Part of a small language model's weights: learned positions.
Each number is 500 + 50 x the weight over its row's rms, rounded and kept within 0 to 999. Layers, rows and columns count from 0. Numbers have three digits each. The size before them is the row's rms in percent of the matrix's.

# down: layer 2 MLP down (transposed), 512x128, rms 0.253, rows 478-511, columns 64-127
# up: layer 2 MLP up, 512x128, rms 0.514, rows 479-511, columns 64-127
down478 103:526446405555490543521615497468509578488581421528483519565454462453564494506451431590463532511501423429510509433492472448425483517482485526540456465428448486537520416421518509555534509553442499
up479 074:470518588585495538492491536438515477562482463550551436471510558438505383551533431439547468413414491469504480481466449515451509480521635554554464544486449516411556529544542495557467538586535444
down479 073:511488473491546543496444518427439454424488507479501448628550608500536514491561449477404524537515511464444453482430544517500539550562455503517484451437507565546534527563592511584608594559470461
up480 124:485548427552521533490514535487546525530535448518339570504433482450582504538540556551424453586477497469540543439497584512444420465459523428481554379493486479604487538502448549580491517539510473
down480 122:538500518586441493468415481514494536507490493605327432521525457485543471543558503441439481540526502449443506420503496478442451565425472475475575528468549501478529482484491628539508495480422512
up481 070:587503548468592499464490484443381430465420491540530499410573443521588573481474449503557546525494410504553567520526477528456595493499476531484460531478459400469443506472480489504531497503532567
down481 066:481600456549382490468481513459578551535445530477522497496569449520498471489528492603481499433455514437457475448527451519543544475536498426566474592524578553509427508428524431493520514627312512
up482 107:423484496472503546593454446478496445421583446439553460547474473520399439426529450501519493446538495442476585521594474486506480458510560506485549604524462479591554524534573549541517500504569611
down482 104:501500508534519492514530437524581531371510560449457514473560468574550402526422555473551454476430505472535558491525477485384535471506478438489540449576526532469533405449475351483536499526509541
up483 107:493537505532494576459487476519492445605545530492554438475497538463494543380440492533543562502512569583457507414541515407533392527514459501430483500532527482475553583493562432542486521506520517
down483 117:454430473571529433524437441554502540413497456417596449471617488512499538426421566440545501498445528508564493499489455474459530527446430493485636500545451427478508486475529525509469515568537511
up484 062:508431489455428576463572519452495396546521506602520572583559575505445525447481502423467453482448515488485523482520530437533462519450519460465467563507490537562452490385428442417488495481423519
down484 072:501539530531453515526569461517472525500527463440502460454467402580525454503433469569441554465502422536503435538528530490509495530571542462527545473534466472368432424514462473556513483543586531
up485 079:522525477472485518511465498508483552531546611567409572454595489483490444550516505501474522480497433470502468476570503507468563442425602465471537544504621529485463543402541451457505500504395486
down485 080:519515532510456463552424533531555483544512388494501499548415602568515384508434580473505406523575479560489557522412428467453554587472464452472528527505480456523448431561542486461613528482459528
up486 110:499581484430511537501506470479469400440471548632530384536503576515559516569473549476528527454466532499495435577395548427402500591575488541498501580503453476577497551542536513483458540555447506
down486 114:451491460518519508438340517449479470493527590527515437530536536484536443450574610449430496516516519525564521507533457426372430565518534499442532579579459498526558512523527552547423549495475497
up487 092:418496492538473519467534569542455465573498448571447570506573434379476543530571481486534480422573545530575547451454454511537327524483534454506524446586532559548525476546485582485472533461454544
down487 097:525579476535495521508517608491382614423616529463466559460513462477445564504445531472404466460507431432553516516525381522464523486438483537604527458525473584520488552500547483499535477519446467
up488 087:494448578556608485507544516539615524520447519510562495558489495463579496488497559575546533387467539479461501487473502589374561516461516501499472475528502541578501540446499468503457514465491517
down488 096:525401487600575540478470433533478490471584510492578448450466418522469437413547534525477472552439524465506439566621537561395552459537580450486493449447541506544437443452533519466497563462512451
up489 098:523522480447538503435504459553497400550451468500535418493574470413553579481476523555534506371527557561453496500523421482458484452487460464478493547500542500510463544432504498503481466547476447
down489 090:511435567491533543582530438553503563478470419485524523531523504432537494552506515432508413429597494529489507459474468595436500393536508506489515452536508488476569480529468468540446491473519571
up490 106:591534516515530474537517476490502500463468537433506533502510455638528565576533434461468519464477513497530516472586531459576462509496633511467460511473533461513450475504526591477600402398440461
down490 103:464625483518523411560497560509556538478481472619593423481503549508516566459544534475481577467459450466420510584471570573467460580523564488436416536531430459502525509431472524507433431490571490
up491 099:431487536526506581487527509557528598569432485587476386491493451526515516544525590567445450445417529545507518431480584474449406505524483415453475508471471500581461510619525501564585449414449558
down491 100:507468535474488491536643442485407612459459424596500501465438417465451507465522563473489466457469506557572485499471447497473513463457531480496583497575510491467434454494497552474537513556495486
up492 105:511535543533458523447521493605471541591484484573419516545571579521461575561375513484521539597467475481451448534433478417464570478565473525462499474487483466520498489477400562504477501499461446
down492 110:483493593530469438541534399409483526480475497452473535474455391604472466449444484525461541445487505474499517544463508492450528575549505469532561493583505490472501462534442386549532478544483619
up493 106:459497580461405499488570417488518574482504516509533600444477529460530392537488570491445582500525484540500541534486380474586463468525526448435403524431423447400497492514455365534492491547535527
down493 107:476439506506525511533488430461444584469523495603615473443439513537468539481415497445508508490472449561522503528515472500586496459559534441594438491489409492451559544539554526574414554521578469
up494 094:526558526559470501501475514565611490552482469484497463529383508516501483556478493516466555544499463595454479420444460476528366576466548529444564500526464520387507526481593573353470503540529486
down494 114:567531538651464496519381476428568566549582515444536474555570471571470446547417476513485468538513454562469453537404539461495460444459554506503468478508547413477436487506474490342503474512435462
up495 093:513524542498608518517509480471509626467429509428489604526483492573527419515427503450452548406488480509519458529473401458573462496490589542506428539437481480556496412559540538474490515512493451
down495 081:617517424489495560457511458479493501536541463611573441451511530452506540497489485465466474451531460479446503525490561476495604598537486456473529496584431463464593500521452429503556415444562527
up496 080:581562505575551641530454455485465481510526545599438476475584440472526530461537535507509485503488480533445528481492509516527500523675434449448531543474411517531465489516491504559489555455558392
down496 071:526487361486524555512424516567430564594483449552594473437519479475510535493466508535542509456483522470411535474477584542546431509545526469506530533530504450475607516466497611552497451501544516
up497 094:435519493517532584503456559474424498442455430603389482621453490438475564425527627469531506592436575539559588496509438503502533526493538502482476562433507581587560470570543544503501518480467484
down497 093:534503530451518420533578554538441487504469487416541526509594504493427463623550484516518444417406491516473556518552416539444470572483531437566477406556476503426490510486428515476542558418438481
up498 072:521526506525500468550549412454421444532520518386588477439517496504494480520467580526392468478491417506545494507420507510513506452493419405509426520459509484456426506398475407499494474408471544
down498 066:492564583556539517455475528532516516457467428385477482476472478520500566442512554447506539517448464429466454508407445487537463539559618396494465543514442504524602545501414433500504424492534506
up499 062:503441465506558495530470460515552574536505518548593573440498457467507514438540442536475526490418546475460444430522479570536458585415418522526476544488496470532577532458556430481461466583490520
down499 059:584473529551479502497440498538485452495542431398445486570551501491462409611468466502562492447537594482444516514535456517477519456494622616594477463493453511570548553482539484545498489467456475
up500 109:476450547394469459471496488499491472583473530536510543484527511563538489570440388505471443458560483523591536475628432544493548466406462477454531491493575513493479533436472469480467462521521574
down500 103:455522447589562449505493444568484500527489433483433541497547497483565459388544532557498535588600520528523532546432476445441426505487435439478508474509488517495512476553458430540518503518573471
up501 098:512462490500511480482595553411439519501441566529589584577427395536465559457511479426484611560527551463454525566495472478437465567501546389543459555513485483572526473533530467452442512507516584
down501 099:491522541414387450521483551535457524490566451472489464478438562485473461401506508575460479481454489493529529365556501438593562547435470554496537406470570568548531525510595570441484444499491430
up502 102:441474457498589552512510465415529509551414513430514517524462497511505524510526444493496514481497512496462483348581433606523479529505465487453569459540512484424549583589540492396478457488497489
down502 093:537532462492511460534523440528525550562497572446516472417484527403404562543490437533556548544508486551508576520559477411520495478434500493420440503459618509493508412562529472530506528529533465
up503 115:570491417556487518478558515466415587596485529483578438530429522475451450462457519509652459459511540422462542507451461515499443398507463402464442499631470476503522558411444540496499508528477506
down503 115:554523509488502442521450508495460456514471468456546362477500608568470499582467507499555499420456522417465462497502538433497472484499479472507491435513530496495466516466442624432503488447530494
up504 105:474533426565518452521489439466503459528446472477407465379461502501538530500447519498407475573567437538489533493495516475542599502474550473529575546614488447480530542562478503520493465530497418
down504 104:524545519460497592456558494550440480431595424478491497532434432506521488409430552516492455462515584456451542487552395491531497525525455438376448520437582495489496533487522547491495539469535502
up505 088:399503474499540466461582487453581559489453556556474494454524430502473493458438433571544434511495602565573499392466456526489415525466560501531534485493561445541529536422502422399476565425436517
down505 082:451518516499531532502530446485447474504527490595541493484534451490597458462500513586493450573518375572583442553489419492597547511559486506413542570454498459511557469492481575521454468459438452
up506 113:530514469558548427485487473502501511433505498467490530554529451512556444532510483525563624522474470484441494519468504461538481434480467539471490468523572490453473514512556455505566417556563529
down506 104:516428510597532526450464462498606575485534487551528466422548561515506545540538555472448525494550486504414508552452505421462462373592443557475446518527547480576463525421495511470452534502501516
up507 107:572572524562475579550478455524510503396572560490494454509533502533403422516482469527512501471491490506509558503568508563638515482491528502468414552489524457475437486455497432555576510547563456
down507 103:479425532420587404577433468558418542496524603551490561516495566462470439547488480578435462439491467533507526434535444432488599496514449523457527523554523534506605461468529542561528475648548547
up508 094:634536441420491525437564476546491527513443525444473564560500440463480504523528551465579509509553576506508561477468558455469487516519568480455470531512415511553447435578524459445418561474524537
down508 087:432575437466451551564460474498512538601561475467414496507538514508541519426490485514481542432496533602565487482506451529410500568465474573473450363426527491542536505615507502472409474478483473
up509 109:508591450531561483515418608431529541554498453506521444475544470589445495521476463443568494598399543460523431469615440525529469486515488383531546510461486594540498544489488582492469494499522389
down509 118:497539467569455566561523603493476545540519556536452484465420426528539466504530465465539532526545400509468580482436409574524475397522492483498574452511552583551496459547528569434483443496474526
up510 105:621537460482498567517510476446426490498534450508518432565472532482509568493614369466563485431484511536528511499483444563452509465528525518562500574500462508540541476470434403403426476522459512
down510 102:448536452528554498498518540533544551439444622449510507481527493494515543445561409573517464542457609509498522402431493420527420496604563485503609554476412518517437493474505505540450499472472496
up511 095:526492476505487392557512531521488442594472494631498527487489439539468431457482526414458528523490473559453495458470461457492494586503493527539556443505499601535492634497539424508513480586475524
down511 093:578459444497507609455546511528492445419540525494577463530482557490502476507480479502445477512494464540457524456577444545545466439435595478481469542479501492490447501555468420505496527531502537